config = dict(
    n_layer=10,
    d_model=256,
    vocab_size=1063,
    norm='rmsnorm',
    norm_place='pre',
    qk_norm=True,
    init='uniform',
    init_std_o=0.0,
    init_std_up=0.0418,
    doc_mask=True,
    train_tokens=151400000,
    dataset='wikipedia_en',
)
Each number is 128 + 32 x the weight over its row's rms, rounded and kept within 0 to 255. Layers, rows and columns count from 0. Numbers have three digits each. The size before them is the row's rms in percent of the matrix's.

# layer 5 attention query, 256x256, rms 0.193, rows 12-31,43-63,75-95,107-127,139-159,171-191,203-223,235-255, columns 192-255
102:125116111169096159133245112168102087149096117130174107097083135137103122129107149106159153128171168148170111101183166138110119128074143118081113166112093068138156106125132103105113168131124139
110:119154136142107162108074132180105125106125071108119187137191108110141144131150087127106132144094087182096140102143115127160157124170120123120151062129151189151055202109104135171175126095167121
104:063140121183207081141111104121126075134089149124132085064172128097131139175146082133177115114100150202095194129073132102164141137140175177049114139221107086161180134139112135096152125134143129
114:125101153112162109136108138133137115161085104124154155107141134179129120075146092144163152122113134128181109107164119221115094089159172155163140142174132075087122176079116092103136166109110154
087:072138108106150113121177149117140169137090154207099085142125125084191190119142088122154103139103092168170169064103081158141108169125198092146127090109136140167126248119114117143183163140178143
101:128107104105105158151103157105113116163128132107111156083130108134167124071082162185106176147121130192170145076148132167126096127110105099152171083088145114145108073080129143140088119142104164
094:120162151134166103109155128130041143174185130128114164048035113169152139124104081134158136131166123126142150178132138149145121115183126187170135080169166059157171118122161128153144170088134182
114:126133150094132084135167136136159158148119123152160130113054119142161141126083119090186122172139153102178124099085138179052115078069138195126096119215131166174132143103156120072117088159143139
100:111105207147123095122031075137082162090152106136093122079059145140153185136112133141115097208103131133129153169107081113148131129155083101082165067073174159133067093132133120125109155138211150
098:066108154143105116120124109138115134166157156081129143073130187117179137089126168171119109149121107136118172129068084131164107158157127091126107110151163170175082067104153140129143114192152098
098:161164119154142131137132171123155104198101145120078134067115137153092119141133150199158126120140150120120108078171144105159150079167187143134169105115154083072069112114115100153173124115139122
096:137086095138090153167092065129141042155149123161105106160182157116115107094125170085122159102078169178115151116133137150150171138082068060137134159145095151092118158035144145091107159164141120
098:123122108053127101121158108152188111094096186173238115101086145156113116137127132153136117141136104140109085141156140151095143056084103139153092158133085099117113130074166173135135118125093153
170:125103193107163113113000124132139146129155178099109099139117130131097116126081096092124106108108127096117133122112118112164133173146086128084167156088149170175091065169130169070157160147150115
106:170146094138062060155125097123164129151078194174132108101137159173143135167131089092132092107132085102100134096146105158189113104106118156105107134175126134091121183124120139065144181131132139
098:160141111135176108165021106133132156080095148152111033172206099130134115098123121105067156143146205159099098154138100137177163113158103163146116136134127136130116120111130112082145095168132128
100:102090091102185106083197117151130169155098128184169095133072095108164166045101108118118091111121193126150100094134134140173087073156122111090109124159172160169125209105108086126130179185081139
108:143118080166187166149213148115120098139089102167187096108086127143107110069145107121126175122169124143140121143155156160134114118045107085115126165178045089134098197087118112125085106123131178
101:173145140144209176169149158104143110198144130138163086155128107067128111214121081129170134140121135131130107084152131133162075137088102141105161112177105080162125228086127134124124129087121132
114:125135110126114119121153135102179118127133122149124104174042182119129139148133152191115122139153124149146123152138168133132136103134189175158109095091138130076040230055087100117131165183125217
105:124145146150124107193086115179129101178088147124125095103112059158138140077104138150124183124099136146141129089164170135106127163101107110172159146166119038128131198097159183100112124124127193
095:128140161110088131146149051150125113144095167124132162145039093100111142109099093144120195121097159149117153187155153095108090182153120109156117149133144033084147149078146134114069145103106156
108:106160168107114145142115127172140102103087124092096117113157145172129161097140105095113173120125111160135146161053090063132164176140132132123134108079136125081117074109091161141081115113109121
083:145161086112181121155092099136120138134136099124099122092095120096116099138132140073177137179121087148128138147098129119157140144174140137065128193181137160147153171160163106121132154157110062
112:129196145115061099155150119127154068160163069132096180151095102144091112051147117138123168148129181114111186130119156124143121130197090156160165125122085062125145102149178113112061136148114132
101:150192200104182148158099134118141149145123135104101134108108112075112136135098152102062103133104128195092158147114156143156078108069149156138088100188084121096120109147121083115171170114126137
097:138194104179118114168169110125132079100086130167192138135175090106146111111113196142080142177105120099081156112196156178105092123106151166139097116104108067038120118074113084128151150078134157
102:055114078142104074151188150165100087169056169077199083113118175118149139153168162149158132074081146101189027148157096165188094117125131095096181122161111079115116148064125128079137061149134146
098:117125159130155123154131077164112169147085130120169119126112099119157117087135146095101155185104159115113158153159151144136145131114185174152106172165101107058134038063142125113087157124098141
093:119112143162147109143095120136138127147159117156137118132089078135090094061149128159124130119144134151098181134074162119097141108136123071131189117178087099120115168116103123132122153080121112
091:108102131202128045112126198121116135123195153100088133113070210113156125125105113113141173174148072155077131123125141115086091168153141126092158170174107159127148081153147146100149158146174104
106:114169073107035165100112147112159099186108085130094134144130136083105108123095183148138164113128148035206188141153120142152142140140149160132140112077105179118159132128110117154150123122101147
100:118153094143133105141131148170181116116136125135127107117138150201123109071120154127106224136111162220212104112218138192167102099127118099153170078179068069114141114151160168123163126130062124
094:127142075110153132087061103145131143096127085178134164167141134123143128163143130190147166175088141103059130103118130214156112118101150110160111144130115104099094189083146164137132194100092144
147:082104106158039139145101115181115140112139126081151141130122152143095120113108151111095096124164178091141138102122084141112179081118159076087087097134105165132114064177108069158055152138102113
101:144140120132138117142116096193150125146097205196113129144134067112148117069141104116107069117134132127138126085144158123190152046141147122178159089198055087137128158141118151102139131140093088
110:122153150101186046129173135070127075127093086193170189187103148106128150152147111154120120144148148157197102100124127132144077070152166117169034122138134139100126240172082144095166091138155135
103:142116101084112143183174114136175068121113108149138139167096137132106120125118138162068123164107123170184098158181170128100033146097155124138113141143138084082173168086163072109063168111156115
103:152148116095094093099119101102150120113078159176158126182097097170116126116132128134148116044147129135150103096155139143188140055111150096122099133122116124134129255116153147044163070124087074
093:115151143111139186150135134165102123096111052107157076127086107113117113156162125114141103096145173164171124049166134189080105112128046116123142083165057157161159133113098094126121124073110153
112:127146127135100147155146098087131091084130100127129186143108126078136103147112137167191112102145155094123181158083099214152116090174091119102200128105123100096121109084110071148138125188117133
087:146149116151143126122169146136133104139073143107124113142111108131172137086130096139127135125138166090150131074147163156161160129089154148153135169163113114074122155127084121135128114206125172
092:167068144145098124140221111163128089198117090144166129080109142103130112121118112105147173131173182090146128147163105115160149139105138139115148166121117102090208148172129082147096113152102155
104:148161172081161173115120125177177153102117099116142112120213159114130158114181175194107115169092111145119191166078116174129105116180130148165141095180102143071134110146117132130131131128111116
104:099132162137168124160050071136093092122131135128145131126104140118149150149150102092104118144140145206177184130105124152123156156143095209152129125083188150150094036146135180105120162117146138
109:148164111112133113136206112129132136098136085177118155178093136152150123069160140146141196142158176109096183119127144165068070147173125117185159124104067122124177090148173113141097083132078161
104:154127135109160115147023144122149129107144158128116092157121120128138083142138127100088063090099052105165105142118112099149116122149151142093065095079135173198086108117136177144149161096078156
125:141105192129125121155141070157124089118135086165141100108136124103158102158060065099142117172205125173120114108113077188134123165050168172169099137124125179163150083102146123078162118143123115
109:107133150142071098168182182106115126110141027097126114128180117134092106108139102169156130132106115070159121077071099128130139129130172176133183131142172113099106128116143117169098112118115167
112:130130146172217058116191092151148095153103111154156125093092085107140118111123157155122142159105171124168172164112132172119100086168134166139142160174116138165162060065167126110136104129129131
094:142123102107115084128090170163091154134198137097039170114159114198179160134124215160084111128072125129112168086072157110112122131167076104079113121126082167160097113129039115125121108145076104
106:120081142168134115135133133163129160174129128136107136144126102090117201157194186164112072164131106127155169121146149106124056106130115134188109179130139076090115143077181164142147152134087103
127:168148067141092123139211189099159120203135121125146144113155143141098071111167169188090120127073147134165206128162147127109141142108153175116143121151143076142111181108175159085161118097097123
100:201079086129080209161166148127177106161093148164113142118103145154092104113118151044108182144184146167095128138217152134151151095074113143092110126139150154118121163103159124125119128148077143
105:114108087150131148121169130105148084168124162148104114119135161139140140158133176136134197143114152167112135157064152172132076085114176115120089147093115114053142221083111088077111135137146100
144:136117141131184158140095126173144130096145098083121096064118169125046139101138147127092175159137115169109106157167207151165103144127091090165195123192077125078061029201164111067113109113163154
111:136112088141163132156092125175134166151093118138133118161122097125102156175178153136131160092150165102155036070137212138141125083146091126123148139241111076110085191127095093148188161112092126
100:103142120141132142161153119118164072095155135121115166130127168179167101132097101094104146116137096117161132155129108135125136161140126120191090161087103131187168164130138129102102140104072182
107:201135105062142103163128135122121111107128155133142142124087096074115112128142134142090157136156147171129078144155145136152087094150078171109129128142102125093099227076092122152119135186098147
095:187142147111104120047102121187111119181096109163144102123141109104144136124127154129114141076140144185168078094177142140158107072099122135160083127157127099119136198100128102064134094130142120
098:153131133166167193167179096089102053149088079165136073127090113089170115127166120101137159192103146186157200155111103144077140187104102147126133166094092162147178073067156170095126094111120114
115:207117096129129165124202127082142150137095091157070160170082137168158115149174110103177149148134087184071145148124122173098108087137164159065173128113150182125088177147130169165106157125096117
065:145124080077181114159116162081141158089088170143133118122143133103126169126101106126095109179100108187119105115147175131131169150121152149169131119136107087096113137118142136203172089098145147
069:134098119099128128087138104142111186117123167145141148111102191117124103154083130057090116155119130099129104162096116152116145111057140141082111143139128141147154050118132087144083113110114096
102:122096181125177168105123093152077139134090132095142136120098118084141144134111137226108107215118084095118168131096145184181200059168156138110090140105162135128104116119105130164109094187147060
106:143143096120101100092054121103100173101152082105096143131045146133160159097098122107130093112099220107103146131114113144046121184119170131108145155058166184107149062154133101134162085127104136
110:115151095146119068110125137098130105142161137117104145074071116165135140123109122164162128094131172142129157094156160123105121098141059122140091167183130117105172098097109121087061182155084144
106:105124152105116128111035148095123125115086169079130163071173135119153115135147144079109170157078134110119151200132175088122150194158130150077142134098164104147159023159108091135119134112198137
104:070142111107120093140063085178146163140094122118102131107125138172148098117066131140193090148134106122141150123165127104100104155116141099121117135145108100109132008112181118108128111119053140
104:172132136121115111128213146056126122147115145149146113145197164151196126099174107104153109103164154177118078131099094102162177149084185097119194131135140167087174171101136084168102071130179154
095:059135132131151109154145124129154131134106117151146113188121135064154169089158159161174149206154118070154126077117101188198129079122182137170118153092100120125095129075120159115111116124133135
107:177113142125120081109132119106097141067125114098115149072132122119131120103153118142089134154143182052080191192120116096144153109193127073058169063136156105126096105189118126162103159113168135
098:168113118153172099112151171086150114143221078132029132083087129088113145139153141222138135104120108195143134114100194201117140126171145148154136106156089136155096115090060142142124121118095140
105:156184112194117164127135123166130110128120120166109157122134062228075125114144093186129085119168117146096149163147147095116182164135102124131145148126178081142104178087159090138096172129108088
106:122122094135128155241160124050130131164053125155127148152128113116085075134166064080125113084126150103126160162184109082090139121064066146058126114142116131127120190093162149154086135134071159
118:104101086145131162139162164177137156148106145162124123116099070072112129161154172189144105163134072115070118112119116083184134116128135122134163167106166065084170181063113162134125144149098191
149:104139074136078110117182125153157066084133120143110097150177182124176147073111177104155180114109129109229104114135124143140073128098104087160162189169032141085156133125151151095102156118087178
109:134156104131163131154136093137160170165096138149098140119065118094126137154184156122068109131145124135094101097177163154128106031119135116083125130178108081121145167097069085117169126167125141
118:135130104153163095097135142080129098039121168137136138105150110132169097194161070144134165119152099144125112169086139139170102105194137104115140104118158149152085213153105114124179097176155155
107:176128145099119116144163116115163121150134151133098094129160089105120133115158146096143156142076152097121148153105200162196150113132154149124158127171123093195139132108121148136074135150055110
106:135119088097111075080130057134066102156098108138121128120124115152130156171170071127147094126125170185153124063099121148169099126106148127146147092149094101194141141165122090090122154125126082
108:126111153168133137148204108175070111154099120136142110130127123086171133153119095106182095174138159124151147083095109132103133112074117166137141116138124120191111163108131119087097133111133153
125:132109163167118068152246148084137131118126134121142128132094149111141141106094151155114105122149156105105181146131144177113127138107099128134118131116094136099064201111144109086105124136076169
089:133151129192150133163140126158097071157101145120142086122144123135163154104116018153134137134142156174114115107133133181172114119127136130143161196180129066101159119119126127114139108136144146
098:125136113145149090123179089128107066187120135143157102105165173142155115104071054112136143070172173125092123182186093144179108104078135108120119154108170112103195070144145105091116090135138118
125:116151157147122090137061065151095118147100098123157099149163107083107114164138141188110052153142166121128190184120082157172183163183120146124102083090145164167150059076196130155120124109161127
100:068203146121184092132136116114158095092144078103110186157101151162173139127101098118117208111164152169182110125126109158101169132081125081095111110110176159203143143138111137109118109118109157
110:125167110133117134111176045106129123118179085206152125122089124156124110052144170189170145134102125173151150158131126105124131122118145112195156106104080122110139121162187104096146102155129160
092:088132121094127173144047132094088095134109168139139101149176134159159135154121174120108051164091039141168100082047110138159122152119174137170140116088139132126109098139077120069168160131170096
096:130117159110092098142078124108129099131141129164118115132185100130110051126061066074163114147133156167143104119128114120142144099143122132099159148147137160163179122125145100143128134139182115
096:075189100074102127139184148107117098165087089113138126122128154125145126131120113160123090150147112112175161103091111137161163104045165107071111056129138136145142156117116043133179086122157077
109:123115129115189062076174117162122150148171196108146112146091151110140159118131062144147165129157136157110120137082140194202127124120136142130136184128146131176106136140129156125169112141125123
093:182116162130096081129183104107123125088137087110077125073104111135175139093114169193110155161074146035150133169118155115118128125223119117118152114126141101110152070149117171161112090091104134
115:140127123149096106090169151200146111149170147143103155163103119130093179124168204163103138125108133110119116154111190187182115120201132128166127127159095120119071174160178121163151131030164109
122:201091094137080168095230148117106105133035166157124115067112141091130106142148175201129144152175108147138171112123125100133138119054133099123095094161137099084148224082113133099062129155109088
098:105083084124162215208168155157123152160099120114134081176135088101169108136143148084130157071106177141140105095225132085159164094122110136106161130078067134093136116102104132094151096125066143
097:121121120174133201143179142132107121137137100163106168109106132094148121128165173183091151187097142115137127162130177098089149118125129114121100156184122024116078187062143137154130097155092157
153:116136110132188115106051134152149084161098090094077101126152173137128115120087060090140116135150091123121112110126117142145122141111162108096103129119153115160073084137110170057172160140217119
105:139135161144117124131172068175097086189104155146171134149113130167145085113138181149102085099139122090149118114172223107145163086071123104129105131116098048130134115095150097160180194169091134
104:137174089097147126147154137111103071093056172085109139143213174099174107097139057151145123156180110235141144130117122150209115147108097141138136128106088112198167164113163132125136106079143166
102:142131128074112127116149118104130077155086147152102153187111175111125113097097095107146104088104097136073119197204137166144113088139104116152105137166135100084113146110150108109097151143129123
105:123075082194110076088095121139134124164092109118151068119205135158166114136119121145080121115104167144142118052141144159157070091153137224168114110136149139127083171099132166143131114112079138
097:140178192107181150126108116084158086152135088095128141158159090171159106122157086156160150163136124190130154124098119118133168102225130132146178147197167158143127158098114086081122043109155097
104:168157219118145091113098096114143107110104149168103139106143159175154121129093135130155159133137133176172178117107148176116094082091150120132076124093095159088062167075129104097149158155089161
093:110129115098146095112151065180098122182112130160105131145105159141146181139081135155120126151107113149131107085124164148098140092107114134161122147195117070113144173133110124118119142154135219
091:159105084104068146158223083192094164128123086177175125134084140182075109115106162181106121089131135137104153127176141144122135163093116077098157120121110078108121174131100111124126175125094136
107:193084168105118161118083101152142160122150103100112099074156156158096137184154109149135129148136136138140201116126155113075090207129157129113140139087105141099164083148120103104122096141122100
102:129189133115109162128107174107049139134118096139139138123133174146141119094076086116175072242153173146079122153142105091093122130127154150099119141087167091193142132155119151147129217087126112
105:154166122103109121133094088175090117139150159118134131157064148148137152182108182133142191128155141104114130154164170138134141102178136132136097118121110108122058122116093121148092181179184207
092:174110189139141115096101124104174101212109146117079123121149100103120182141093117059118138102136113117134133142111160081211141139112162127128063128109100124169095122114128156086110134110132138
104:138134144120098131123141101130140080161183072107144116163223110152106147072132153110135132142119168204120142127145143111158182168111140078183135102072163148114111120099133093193117153127116143
110:137114116127141108114168157108088144144177116114216115116154161105130178155098079140137102081148163073141145122176185144117145157150141112053143153130110102145129141083164093109142121125119153
104:124156162088125072098118067170174131142116185165095130158054092141110130088126131166121128104069139203139151122139154137234145107116107075149112117133176115133121225115141115112161133123135116
093:131155128136155077171112195080126154133117100138105149118136092117118159080147162121152089085082117100128097095121180055110171107148112166100169158158147131074149055106111098163070112134118145
109:153156140116114194167150129136084154120201085129093105082135175159063087059112131111154116124124124100102139115167148104127143112170151110140132101151143092144155082180129174124110104152136162
112:125174118068134145122050183132228174124112161151147133111152172133128193121124097113201082115105113062079092113141097062111146075079135157141060129129115091129146187137101094143161086145099125
104:126066131090192163150112119126180142150150112180116147165074118133088131124088216110072129146108159056101106104164087106088158102173039154170125145130137111120170096119096088129153121117093150
108:152127105136120110163141088111106130152150130113086179060118134083134064167130163134085143164134120087151132128121150081156144127161133165110121115132138098098061197118118075097173140118087184
109:079135116132149101125138140188105095157089147141113135160111186126142164109066058116076125157142084146107122180113130148150158174141138103107187101112129131110094083078113142097129133143126103
112:140042111167170186141116135130112130095104140125176113114099141074159172166142137182119148136123150093189127087188185129140138141119099106162122129172103110162095179088076134138099188097120195
097:143138138099122135105105099200077125118161152119139135125163058130148131078096121108055159142137137215102117134157171148130119082132137099138128125152072095081127158082137151103109127075070139
100:156145086091169108112162164160111165123125202135086130127093132138128103111103103177115152102082163122119084114115071182116124059197179120118164112153171116137095255113116174174073068179088134
095:170122116149092127108151129086112155209099098189114082097128194121172114062128111124137152108091163215163133101174150117161084121105109126142172112173137151141098126140145174135124104107125150
096:139123117117095134060184124168154120104145197141139173189110128170180110135167094087138150094110128148117121151148116114114203123109158126134184147101137114171123121161119125134161153180150067
106:176070178079125059043182136172173131162126123133167139098174135086116057158114120166157130110137140089067133126107203171210145097130126131195128119148170150142117116152165151113148120152089151
090:142140077132098093069111125108135133178158173179117135109113097151144132056108153102166133110117151140141116102162121099138164097034118140077112172117126120107110171117098153091119138135052132
098:145100101128102141146171105149162132162123157157176156079053167154125115108029145105129146112146136110130151204102144138104133130055135155068079180092131116187153126110085104055107145131084099
111:106144125153086150093092074137106120138073112088135127146122099090117093104143189191108126142118120103100151137075153102113089120135121102104092058111096073148098187085161140087151091179083094
106:087160112088180133158114128149136130131144143132084083083147139110165147137116093073125181128162151176108164129112095176139179074161128147114176111126137149133134109170123124118109134132086107
105:120144096133085072093167108169152103121118110202111161136125165130130089140101130165098186146083151147147143101073139159129058153191121103164099173142078076150160144147134121057103140173115140
108:083086137061176131128070103159130060124045175162156090186063151109134147158150126106102085110106150170064152142119167183171175101118134124150151081074092107107151128171056080129126160156111156
113:090143160127112105179133150136152089065151205157111095167133148120111081109081104108172116140150122159117105123154150096160116131102159101116147177112115074164171129072039147064119121135129128
108:106150133129125145114246177160164078121045116150190103118140130118169121126179134133205078125142188176071131078162100171216107129072130138110225088166127129131153124122136150073165081163133108
104:125154124163131073122170108160148134130146105128120084129131163077166128145138179140142175141152147097164120057124094174212128073091193163178099168135092089115144182091107146116131087121100136
106:125133123134145168146168124044075099079103079115096170092099119131091140147105203087087124093130159102092125134031112129143120163160092077083168112127142109120115081110150150163122166157155148
110:144206155113129082158163131167112135142131180099083111098022141125093153086101170148112114123142128176090174185122120172130087127135114087153092169148102120109100218137161205121119144152119073
106:137110079067123178137105185159172190132118133101148121151151105167103155128130133216128071156119101093132135139126115131153199116169161120161166139105075161114138140151108148117127128128117140
113:087166145145143132165136118114133109156080103150081146145106063152036172058121131091095111173107201193164108107183099148113076134077118096111133080139077069150121144137090106098164160076124085
105:173136118150193081134149112138080079177135123127137174131130170121141126146099079140102033145147116148137141155116103158159093141175114130093089149151147091045118157096192148179144124132159108
133:113143119156109126084138090137117154156122109212098062121123137130127097096146130096132082177099060114141101065135162102159124148085141071133129185148094096079161139165121108060155148114205188
115:114120041137128122135081124176173138128100138189099100134092105124071136131130145123100141061109145127098090105108204143177106073125133133095137128170067079113113255097118128095142148134154137
103:191097113113160098127167101109133129132156163156190122121174133072105130166125122137107162208133101165171071125162087153174086104158084164152058158155113155089166118130111179132139141164179150
113:198125118119110162172174134118149053169088178132172128153114137154201134162158110132096107153093105150132085106142120161143123136070179143132107192192097094131097161126096091126120170150150086
103:088112079128068111126112071165122093118072143145103086164167113128140063085114127125129193083127148156146166097130154177192145130129113142165116071196102145143131148098117126058140100180089120
097:132165123192151187128125111098148078127113118140125135201162136141141117088145104113178158172158099150171160110142111128127123111089130093188100159115106057168133088056167119119144059143110141
116:126098112115092123165190100166132109102113142136169161112060188139038155094129188169123135103153129116162168155084158154139118100106172144103127087107085099180102205090110094090107155148114125
098:148129080117114065049151122132131074112130154130107129205111105111129113087092119107109175149133185154154045087156109194171143089130128098144147141160065069090088216154155125097141127143122155
097:148109097169146092116213114164124086175102106151122144124096169130161142144108141171123155157150147147178076155147142159172115069115134076099114083145105043143113180137152130083179151170145142
103:147097151143098187121138095107102100186158074134092143099214152124174159118145146146134156189155111116111142172165152203128110121127159110120098114092147163153103071164135082142138123098143125
086:102094166171085140158081141093173101150203168127134095107111129192120147156083208132083095055121112154128155179141138067087155116161140137106097167156150065136119131110044146164138135092111101
091:131176082106054113073119113109113191094177126173117160137126179189178171107160134135204211149105147101098135154127139142084140097122102157157169165153127058112135103068135126086097175145105122
104:140068169109144147124084108152154121093100150054169113236140099042157152155156096084107107135152072177113113081155148080119156151076067109167138154125114094103139116175120123103144158066139108
082:118144140078178146166123149138117138159113087152118130134084147094086115128110102084111126143108171168148134099145171164163155178107133134148158105179111177124228100126193219111152093184113161
079:131156082155088058125153143073083104094148126135119131147117110139177121148093163159075148113156141086152179063098093122105164097170117171098117173207112124137104060086084103184122135130105162
098:118087113183083110078207126137130150144103099092158111135156159140156123091114124160143150131167133140104119143151094255152070067148145089105134158158125065141137171140148155098121120121145150
093:148082132157093069055151138075119102110107140108082125073091114134168040132118144135125101096143168100115081185120112143095111157127163103116141118112111155109109134140050150187095148062103096
102:132128101206129146087182113164057138167144091116136156138082177101105158106102168121143155127140122127142129176133134137125131143141113143118141132119197096121176144144154150153182137074102127
108:118159151074132108122077141162125126153069083152131095125077118126113136104161153169160181117121119146127051122140081068156086165124188046091152131185095147111176150137153118097152128139111143
113:120149089153129155183133122139121143144164153151088127115173091130122106128106163168162150174110194201140098158110135087072100139056156130151098145139139117123147140091076142137113112139120156
095:134095112131185106146089096156161093159141104122124156153182188112118137136105127099118097122187099152136140147133143123167081121128103104129091114134118094082081061165101162114118141160121176
147:142153058189120146078066193105129092149141124093092156079152118151133155151095146172135185157117152175091118167094167156124121142144114103132101128123096081093150049163132123131116126078172159
097:138063083126135144099163106077148080115087137158105191105175159161126103128119144121113135076079150105121111168201166165113150075089125160163105103176127106172071201082110163127153150099123142
085:131092094126144118145119147082144106195125083101153122134143083128141133145117119130164146100152136113203097117104204135174115078144078097119128066128137128135093116095102156105134148170068165
102:122106127143110146132110104161163133148137069100150129148140135144145197121207191139113117155154131134108151147122173079142133134178055149093116092101115086100121136065184089148172112122094101
086:113124082109113126135201168165122091152102049109117198126202141172140068144159155112077138101188101145178090101159143176186082118108058120137112114201125142108128168135132141128175122140113175
086:105098114159184147098121124125149201171129129128090144142143169126099148165171088093104157156116095132134087183144164156125094205184107137124098136123135116140099247100156137129062164091164132
102:095145153084166072166160078116145127158086131172100124089048070130105150110126142149108144187121123102148062083123150097156146119111136172158162154172117167134111197056159129154080149129089096
# layer 5 attention key, 32x256, rms 0.193, rows 11-31, columns 192-255
072:107144133123129161104142106157169100140145077138090128070170150128118177136138205174134155084122130081111105114100093157157135081151155116065122130105066107155125135092144129147105181150108084
120:115114089166059084062214101137094177110082085144110111129070144153162153074143171129179120143102148091118129102095087115102096116127120101086155121139085134090156169164099108122132119154116180
099:134154126119090069132123158175131182114168132082107182072133102153103133131097146111145081139170135081122166123162109088114107117123164152136165124082130142126099102140219121153128127143162115
112:116129098117116116155078080117052183118107104112100129116134173156157150130121140066096096142087107053164123174133097133055091141136111142218134147085133098142122081173153142212179147146188131
100:134168157129122189139103151137130119141214093072091139105070139151113119099102078133113129163160124186178189134079157106128150154197147162081116101130180179096176071141130094116130090165171117
101:135116115132107156097154121119130105144121114107175098103043118081121129113104193131167093124108160038170151162122106056134102168106145162142127074108121155108169110087055134062102074104112166
109:085132101104120064114080168148085176111132150165118133139204161127120119116114116084165072102117179103161088166119112135086150112127125148133152134098171096123114049083158145194105128103156116
099:148073102179094129118188186087185143132081057111153149094128092151099174118153110146182114103185123140142114088158136172118105135082164061140197153182109135156169103139179147119117117101143108
095:124134137122152090137018121127152130109157198094097107128140092122097134146152110147112122135182144169116157112154141092160114139147132089133185140110140137140101178145124154157141077117144103
094:149119142131116142110137177111102110158118067101078159144065151135154151092139184116084086185178161046127136131094144105171105145180101163128119127131122147121128053102045133108106154159123096
115:081140162186129148086203135137159094127105115171119092086045067150120188121134189119178131111202108145103143119073118134164084138154151069087179142125141144128164154075059117155128101111063140
124:130097104157182202123179179148144101145120144162152108088065124110097131173120146113163123177137093213078074126152176121129123080099156097138080186144104108133198074087055156068148112111110104
095:125151079152182149180063161099135102093110167123152144158101073108116127155150045089154081149093129143159104170134092086120158108170116125137128101135136093099127146139104158172136156146066104
121:159139108198089233140095111114146090122110113127106102171098126122122144136106216103162155130165128101100133110094153112095144136121090130058152110093103132125188055123111102152130112188026139
099:106115070146045126065099110145110096151101068127099123070201162175125125091108146129104130107074117084113081123052119138129114135123118077101143125144117112086103101132178113134102145128178151
121:156059125190199189189128106188171051151123185146136140098108113098172103158185137121144128164135136122124105135198188082144098125081092130137155126174154103167122132038094168166154160121138109
114:145092133047134136189167175132168145104133133133132108097166129073137140144166091148104127130146113201112168132151119171155093083132096114094112099126125132148132145122186169190139127104178096
099:120126184135168097157074105167095138155126116153142073135255123171164130127133098110102159125137089094118141147215129107106095208168107165143165131148105110117165102115174138080160147084169183
096:157095172163114097109064145105101132170064136105135109201090115121158168173087087107102065156081081176105122093119110153149115131100109151213090140153159161140073079187113127077126167116119151
089:117126169080152156156214111093136136156113112149139184160106185104148075147151144069172141119121102146101169139121088113133125118129159139207170137070103090141119173150192094109119153157181140
104:038140150123084096070101154120076140139101123067146155057215117122121126102100146135087117108141115121117100111099173134164139081109142155159099103108099216106129088090114097080137157157140120
# layer 5 attention value, 32x256, rms 0.215, rows 0-2, columns 192-255
102:103146138114129187078098127129173122146139125126132179142145138083088153139124096183126162124113149079142120109078176116090117148112081119122095114152150127104151119092122138096075133128129103
108:102137184107138122116169115127169166114146107137131089161132129136085095128065118154168124109111142198189144134144051136111148108182149142089143130134123075171155116103139139159063200086089209
104:121097198121136160077116146128126138108088094134181182096051155105060086154083108207141080140119109204083133154080168134073123157086051169148153088092102122112146141109154063138117133170138159
# layer 5 attention output (transposed), 256x256, rms 0.175, rows 0-2,32-34,64-66,96-98,128-130,160-162,192-194,224-225, columns 192-255
096:122130168115099117123163067086116129125090125129124140097161122141105148196143133104165080085105125154124139096098178100138154153131126168068100100135095134207197165132194123109119070113145187
103:161129192139128112082199162099190118153101094149081143067126101127051123142136124072153118112128154099096169098153102142062159163157142119071116065120131120132131162150140171080082124115087151
098:115141131067177068117112197103121177131139134108100147160176159131147084154168173133129101169081146140189128185121161200159097123110157081089146094192121180158143101084046116178095098083116146
103:157118108098112101138140120136131112109133175144167109126137225120132120129182102115169105157119179105187111169162110104138152127106167155113064055140138104151105154136055151107138168097176161
090:102146097142136103090074060115140125113087080104137097148145107095093104141186120098146121111108156146109153117154125119118136208161139153132167151109112198056150160121146131126022144069090164
096:195106113139162192062121117118123112139167106167099146104106061108147027140117110153114128154128110072188152091148170110172164092102083119151085134182108184151138185140129119163105134128152145
096:173119113132145147119157135119175085174099148049103153137094125127127104095110139142108120143120133196203178117152165166089113135154154107204163077160168171132134154091129106112252119137105167
105:143105153089129101106186147123124138096122148111096093103106114180114143143109147171178108110115151154108104134072137147116138117114142180075117149140105107166111130061164203108091084121041081
100:124099091126132101069134117168080129110147140162086129164129142097093076142173138163157098121097149136150104151111112206078165125163164119150164215093155167077103112113146132125166181136168137
104:132153174105142179146167143160151159085120083122103116129107127088117121129183141093149151164137172051135043118106108162158136158103112128116073087132104135169127188150129104108098111114185093
093:087153110146057146069106089155050118112109142164129069137160142141104151173142127093110128107126150181101142112089113114128099119125132065164140184047115107109141102101110133151126147168126115
096:120106153166155125119107137134119124085155170158085152166119168100168151085099150190139160115112159148123126175123103105123100113148150139110108106143159175146087161210088115111138139109111203
099:101109193160109143117121095129030110105163116099109099187115115096133130190119131132100141152145054142188140118123139157176130115156095130134089105109114150048144180134090117150150096186109077
098:145113085133150110147106182182079162120134120173161098091121107162170143092103160128189092132131155128132104071137140126107055104112121162061116144108130098107144135121102112150113098148120128
096:096174117118139117124129177137054103077096049117110081151138162120176109130103145148151108097101150154127212116120119127165119066121091061175104116100088090095108090182141162114083084197102095
107:127140137128164160080124094109143112164141093078086139166150143122180137108129172131175121151124100067129085156099085115088225160081153164161115187144136088142120140121060095095119082099156134
105:142144178089099159170090100072104163107109123122104099128103115132116144110109158137073155134153122147171158074133131102157160104111173193107099108116135117173166078103145112183124111101120128
097:054177147192047124157096146118160145144092152070131122082091122157067094155102122162183145152152110090141131132145150178187163141116165170152137120098070137149158083102118100148126123134111107
114:120091148080139155197147088181165148117131121115136166148121113148176052151158133150112204100121100154097153120099068186126042070154156140165097171110192107172089086148112109165183106154086111
119:106124128133061145125194097121114099152108100150134118133098042088162154119155114135094137086118139161128123148106125136148167157120183127175088107137112133106144123132109129151194060122075108
103:187120127142122134107132122153113084161197146156128129145142108071184124168160115081138120148147139154142175145122101111122176129152135076135096121186158072126192141150104141080124105156116131
098:130095128143099150124145125110152164115124126145063162110128118129113076185115115119105157118158141111099163126188183171054127181131075111120103154120137078136161079097096105128122160168137177
095:152114101181179067141115120115148107091143102104128140103106124195131093147117090154145161157150137152115109117151138126153130125094098107114146177219160136135127092117158071175123114169112141